From a checkpoint of a small transformer trained on Wikipedia: LayerNorm before each block, 1228M tokens.
Each number is 128 + 32 x the weight over its row's rms, rounded and kept within 0 to 255. Layers, rows and columns count from 0. Numbers have three digits each. The size before them is the row's rms in percent of the matrix's.

# layer 3 MLP down (transposed), 3072x768, rms 0.0695, rows 2896-2961, columns 192-239
103:155118101106134101128156082097111145098116152216139149130074187108085109135141124140130137114080105141099116102160193120059150179119106093078134
094:099138125096149137127115138102114122131135173105167147094151093158146160161117095114190104142067137098105124089141088144126096161093157176095177
095:109103128102143203137157108095131097123085126125137066139148161055141067076127117121137183109131122121105097131139112152108146171153112152160092
103:130124083084134146090152196162064097148139120118074129131161181169100222091077113166113157160133155165113149125112068125111106045149124100113131
107:126186120124130110094134141207152117119141095154090082090126196141162112153141097129170135154087129172136166087061154102127116167125112141091136
098:124034148116138157093152172114102116118148131127124162123167147183159158106101141094123140136085097149159106090120143143161096140137170118116123
096:125155165142157105069109068139094107167097191187075065178098096119086127146098152181143099128084107137145082173100108122134124116127120161118139
100:122128115137118129091141162120123122136112153139053130125120154133144140135132081129139117172155124122096103106124138115168168128052178153079155
092:041157174134123163127133115106106089109164135141120114156130152179132157126174136108117215118095133149142159126096108138114194148089117107203087
108:122160102096152099111091106107102140092109149134121128115112134117144150129183131096089139163124125148137141108130134140072128081119188165096146
093:144109166116148164081102130146119131158068133153200081188095077131166093091140144118128186117129139106125154152078131153169058123142136118137166
101:091192119150100161091110118144188143184154120135085085156145136083075071113139135077143104097155169140130056089170121135192153120120088103083107
100:125119194066114098165162149159179192151165113107173139121079155097136116111136212161122120065146138139139121108062087162145173113165151102088112
101:153114086127118167124097143130156109130108161086106077150146090054116172200140172126153084148058146136106134153085148098110132099205135051106162
103:093100071110152127138143180163139170137108076112104144128194097119134065084105152161142080096128161166099150076106144088108152117128080161156092
102:077173072163087136128099112135160161094147100131176182110141134132137150106127100105184080194157099134090102150156104104089093149148083156119164
104:125201085119119137076095089150140107155173092158121132128211164171157083115135140119162098143101174144155088090147157142124166131123096175162111
097:167148115134084073218178113146044124101097136101122140178140139158128156123125148142184123125115130211137154155116153122140168111106112120160026
104:111130120114139070132127128138102083101153135147122135084168112159131077127147144168136088113139078171119110084142092166071154131081047139104116
098:113077211149189092085155120176078134114099101135107092123083116174181123090078111092133112089165161119099144180131043178082145115119122154133168
104:145093109099141139087149129127162120152164143094144095098145137093200116101151118085196134115152130135178102103122181120151129089105151180192141
096:116126167170148142130179114140108154106154148136156113119157109152109103119108143128045126123076205111173109161068143130140109102118085125157067
124:179133139180087125133132138110139131131159151104164095125104132114157129117110116142110185093171127109107153081184141123141053070105183142201136
094:161074114057116197110104162129109079099124136110166198128090110078138134100098111163131131102088204109160158111114064144128153118106092128117101
104:138097155151152147159140138151162113139098144130189159135101100123090113147152088155097158148138181119066058125114157172172131145133156125164101
102:096169182104123156117102219117085180122115110133136104162121113173202126145079116121094120151093084079103060070105097078169148141136103147188168
100:188148187115142124141095060109122056149188146134095139149107145139105070158160120020169146105124133081139105156181109086118138180110145138133115
101:093155137109146084120135080079102169152079157167184106104086072141133122155131147151105079156145142133160045087127137148100126155125105143092098
094:137114135079137092091132117190144121145158133141057150135175151157174137120125120156144137121100126129112159079103140116170092111127133099132097
093:104125147092115082146111178118105175189112187108039109176129178177131161076122138120151115153129120146129143138107147125185136059124110103147065
092:129108134117099091105119135148108104166139141149180130117101141114067137103175135134111129096096180140161165103127107159141134102133143147160128
093:107156105114087059146101125107119125117097092143149134156141110117122095126169107104116125090131142106131082064184115148158165067127090149132158
098:137156168159166129190167105188091134110177136102160147085149118166214136136116080101069133098118152122100153108124115141107093153110132091129120
097:125159167146167096190187162123071162092146123119158106146159064187148183151081099116102142088158183134168164138204153140110192128144108192114173
105:121113172173168106086191151139157110115172094090104110129148112078088134131105098137140145134111146176123144119071149159187120122138139096130100
099:076154091117099121221196090152102184136132137156163171116078105107132114135141119058175096179189088114146125098162071152142066146119092081087115
095:108136129117116125116107128141211171062144135124114131077130113130166163097095134173191135136149109117108162146122132105095114068139118184105221
104:162126121141145150123180102145118079109148134117118125134069130172063074092099180120135162121157094139086219081069124085123152155116103090135130
099:087108088164138110098100135147076159145168109048124130161110134122127126165122144134130150196105054135170109085097149121105158065111174051083114
095:149105125119103146154133174124099155174123192165140117109068126145110142121106129143140098148069082130152145140088147124141128088106113106116153
102:204120204154114107147065151144149206132116145131138110091075067144120119142138121157148167107171112127098147127157089070106129120129082187116149
097:156124128111111133107133111140130074106194164153174189117119077115117154120139102125136143095083166095107185154160139117123132127071092225112106
095:168063099170116148172173129154111136184090135166122055147152103147142110153175193072088130096155106116121102082167141045109099127113096060158112
095:093111120141114141113131160119112134057120114105086149107169044057068130132206107205137101108100146058130063165070095119113144183152119212135130
087:033152054184087155153127148080111120114146159147125125158109095153097104119080095070152106114113148187103073144134143102096136133114145112090116
104:132094102090168114121113138118102137163163122224149107179153141124125093128090171131095143149144109154096115053078136142113192136122083131100136
100:097124146169129122147130094117156096116110156075159138129169078126093180091116035170115118115120111132127137117106117086127135119156074173081151
093:136120133106133111135138122164152166066091167128080155150068146165161118134101149150128143155150056122085098172101161180150140012131121100183092
099:135123118114075195173153092154108147129134144117140108164155100140152146072123138103073131152091104191125115183138130109104122104103066136062154
096:133143113106154124115115107193073091076175123016095141144105137167098142182145150159141177165146121145105072112185097150078150123147073167144155
093:101082087163115138066099151136149148087146124163133127065195138088150109142092177085151156086119102158067083070128122115151154142163166118102135
108:114116084113156079100093086146149177134117133108134113158146126098138109066165068158110163160132112173136154130119157116124104084121125130140069
096:201135191104189116098126121138128158133124147136168142093102128141105131118169146137180149081138116159160130121128146147172119125165154110127091
101:128139120142161163110157138111089100106122101112107140120125150107114117149193142095182150052156143111138129119068055182122058099134140190091062
095:098159097163193098186149124090105129140105116111132154091085147073195146142166099178141203162141198073125121138098151148164164153130127154096084
102:128180143149202069123140111239126175159144094113109140115100133090089131096073122144147151185163111160150119139131123154132033143113113090097161
092:150165148105098185129149110136133189152147107142081134146154163169115127112137113107117173119143157125114162077097126151098147154213202152175107
103:107089150102131153118158145142116120111155122128162116137103153132188110129131164128125113138122097157142125097204161239172105158099140175166099
099:143158144140111169106160093147134131101127186110131118091111169116171146107126100116105133167153160085136130036086163124141120137122064150143152
097:143120149071103104082118110111113112136072101102156132098168111162108149097125067154089176172161194127122141143098150163161124117129130150035170
093:119141070175091126076084137097118149117172137104135149140105079168051138167165179153173135147018195107101110160112125156151110169129165145091119
100:141105116131105063144121188134117125089169106131098107134087136173130154171117108128132181120131100110139148161135137123133185118123094104075117
102:141114131151116106138134153153147090043106129188120135143141163101104161142093097100149112165087160111150216097061126136146089119175153170125132
109:096142196121155088089060106102169131110079042125184099115155158132156136101162148136095080140143131109154097104088116124162150124132096158176147
100:123097136174085124100103127130067131080176087110124138123161115209177114172132087073184098101131118086153115150116172138117155085175154123119127
104:154100098103099103187085086089109147113162163178161157116106192126121133164129066101117082182089099095177119161155124110107107179165107058148178
# layer 3 MLP up, 3072x768, rms 0.136, rows 2897-2962, columns 192-239
103:097112069066154144103068160133063141140066129154122096162150098111094090097194162116089145145128152154204124126137156099134086137110193113127162
092:089089095149060156154085121131135081108125136138175160154109109081142107111075175134138153191095023125116124124098102032122155118152132141160123
104:062156070070163134098134153172112093160139178105120187108103102046149137150154068147111155054131145146140100080112155127141116100091151158174131
106:156181167132141084090129135038176109168134179129220145120020112097133131086116158168158156159129086095085125123108083156151091131132184135125166
098:119134130103047128157157160157185083092138158150129162119107087100154172071124116168155126141128155134127107153096199119117095146120109210175148
096:152138156129083132190074110133115111140090168104070073164148154124135115150079165175106176170104127139131105131158184132075141108099100088151099
100:123134123133129111155157158128121115103132077170120184133144133196129175158103070107103113141112118097146175093112098121187127096122079127100101
089:132076141171151088135119121119128156134136133134151109144105117103147067147137135145145128143149144196176143118112133125162123134160109139145161
106:225141057125152124112108130098137104098132186147142124139132148131085096086182136117174116092136120101110134090163056150130131081125121106118135
095:101050124120134093149088108112101092144133098147116092133123155086154083172108148118109134114104076171070099122131101147121168085157148106171169
103:202130188143100126183109137139094132161181123129156154143146214165156105096107177140167107200067149111147131173109176106143116165137184104102164
101:106100138132123096097192123083120151126127154142179131200148177133126155109160117137133120139097116092101108166015096134153097126152112108217115
100:115115116140135096112128085146159123115134136128181086136126125145091135141090088067124107181156106080153162124092049111127132169123185055139140
102:165194108145128165168184146122047157162114112148125118172124090147170117111162089193125124102127132071154140132137137102115130113071117069168037
102:123125165099160131127129116132171097166140104099104091060126159108094166130149099171098099092135127130133128176147092168134193144186093136137094
108:084140120130114102156083175170120109104098116118118207144110097107150180135113128129164120154167113098160131143080076071087182102134113119140155
095:154123109063142128074127132059076088091117100145165099159103124133150142089179114108119154126098134084179084171140120089166139168084124140157126
101:103125182105092184083132145137115167148161180170102152163116116087099116132074151133079132097096134120113110122116113161136060087121059154080114
097:157130128156154114069102151110090167127088080129173114180184130126128061102078082091111106073112141137106123143088084099179158141157177092087094
106:140123130128107091111093212139098122102184149147194154131175176186067112104195184141146162116067153152177096130178127109121103069119135107111137
098:092146176143111113131115119145111125098064081138099100194067128106109162118145189140154180095107210079081077167198148107137113113117171083125112
117:183186107182167066117152103149108143145090136096143093109091122137130102137104114116152119120128151159127152064108094106072100124172121136155149
097:084168134153109129101096098157099157163138079140150165169182110140174059092081111096067131097114124114144078191099144103083143169175122113086071
100:149143127102169113087100108181153131074107136124102125125132101154171129108136084110124075161155166141130123180107169142099120123110164132118100
107:131127097168100077136123159112122134170099133156171115115113172129140139121147123115123102179173078192109077156142107130159070125165129142142122
100:172161157088141136104173135122119138194137087164114197165151095048160117154119108145083083081142128142178161141174105125158149149115118162166076
102:120118121080153146118076114091129133133115160109162122122152081120117117161114131153143117094147134161117162154131167115089162169096149123140186
097:149142122166155090126147159149115111099143131102098122147115099125194119141202094157184174182064151178118088150109160160134101137156164138146100
095:123145105136144112124106131171070116149181098121121063113168116204081104125136189153045129139097111152118160096131152110100155170156147092063184
099:077116122138157104156098169076140148141175140130113098093083111090108151082117158118185084079135173119142105142155104144112098076156112198112091
097:100097140093173147103151116165164133118116107149203174141098147132131077146075081161192123108086113137129113108091114062141204097109080101109105
099:122158159159196120189150149164061084172095147101108124167099048080174116100078116135095063045121137139135063179108157085083111150112132122138136
100:189118134126144121175129075125078126122128123125139097106127110141142136059130089124098106187183116125085123155129123155150149168128097121108136
106:100136077129110155148187143141120154150131125116131087161131095091156116070172065147186081114158155186148103150141113171116138123076184128084127
103:096099103132110150115193104086089102156124152116145186150162124177066113118086154103124109114122122163131089156115100088105149113166123097169071
095:155128185118148109135173101128092127139070158157122087107115166064115176121100114113089096120140108127155164102181131095131117108103165142106213
101:089131094113119118116123124152121103110146124137128157080112117137082092118148074118163077203155129092153145134147140121154092088098110098062174
098:099158142091122122168150114157108130093101100140129082077140168142109124100136065159171190093211127140092115088146078096122183104107127033162080
098:154161193094128158134050149126124124104149127137097139104089152147163135165110112155131129118102142156146052157204094084134198088147175104167104
098:101125150177137139105068133154161098092129174149191114101101186117123104119113107156149134174161111148154062086123132133089131203046125138088132
096:130161091144186059133122070101122097125134167108143141113087089097125117105177063132173136139125149158102105101045104142090111107099111124116124
098:147132151136173183135104114136147119129134157136102081061095125063116191098156106112149105098124118141116138098112163095159117104118117101092129
097:166115038103119117094140133110146144167161119082185202093151154095104154167128166139107170110142097091128105100118140150151140128083121121157127
092:143134117142165103108129130136121206145112117086114094137119108160103182142159117176099183098137089153106091101115122105141194170124172125139102
100:068143123102132110068064154088154069120188176077132065130160121147135157154133087122105148105126123119125177111108094115124099169098116146126131
103:089192109101154127154119114150094131201125140076160180123151118140129155108176104111123171145131156143101177109126118134119162105157172092099181
094:105100144094104127126133119173072134142148157141167162177116111180113128128120133084165092195021104158156149139105121112175126126116108072099195
095:087122062124146079166126139167132120145166140136095115100194147126178156059179129101108125062147093103132178083136160108139150114170143173143122
098:121133121185101125134113166085150097108182082101123159162107172176189127090087109138089123140146100138083066163189094081138101168067170160151131
088:115159148154118119190162118127136148083128120111119166113141138136130138120110153169063108082124109113086150141085119121121149089188115137160063
105:121114154090106079127128157096087084170098145155162163198134086070091108122125127132160152087123109091074098178100045091141125082091153097079163
101:166118079142081125198157096121161143182141125119155153137126088099111129141122136164087159119094149111118210119125163107100152108170130189167129
103:118072123106118120090094120154132080116141147164172148146168115159060087169132166124113150146115091142134157195156114126107126157090072103135153
100:158125142148139091131110123138106141101147172137153139148181045075161121138105119124159131092107139126157062084115126200159102101138087063154097
100:151193180098157101086096155127152120163085171216118154111113060140125225135157117094180110125166177125126125124214154137077114129159145109128133
095:189128146156153099107139137129147144053074145087197123107110144091105159127114132130140152151095136111091103159143183119096135090097160134099112
100:102137173112178143127194143116176141154152145177164147162129149157168195112161182109149127113159089078154127142103126178124164116076115137114135
097:144121065075144098068134139146105125172043154130108157178155072132183149088094148143124117133128135083115103083100149141148167115098136124097096
096:143112095094122094080143134154086110118117175200117089110111089129140105118110075072098098123114110117111134047176166146127140109088142068129206
097:174123168127132148188114121148147150108174085153123113070070167061116132100119135123175196132159138161202077106100083142046177116138132102141100
098:147130068165092113157133152103109147149116124177097103133129176148095145133091075109152165143107100087126149139086125170088103134097102194182143
104:101101095079113115094088133101165087209165115165092107162147149134085137130147150112108159106110145124144167145149185107099081085143114150146161
103:109099193119103125172112079148192122125123166135109062164168134134173081108109227100157113162115112108185135164165122094074129151165120069141200
100:117107143100107105138122112150115142120180134083152161117120162138175145153198155131131090118148164155156091139180142102145150109137150121095205
106:178111178108111132094129108155108138120147150136148160091133128097096097109117120154113184132066132117068135092121106125063144056094174088167071
102:154118148150116162110174128137156101143093131140123119128144091081139157100144164152135113153132130107107126099163092164138144123145081101117168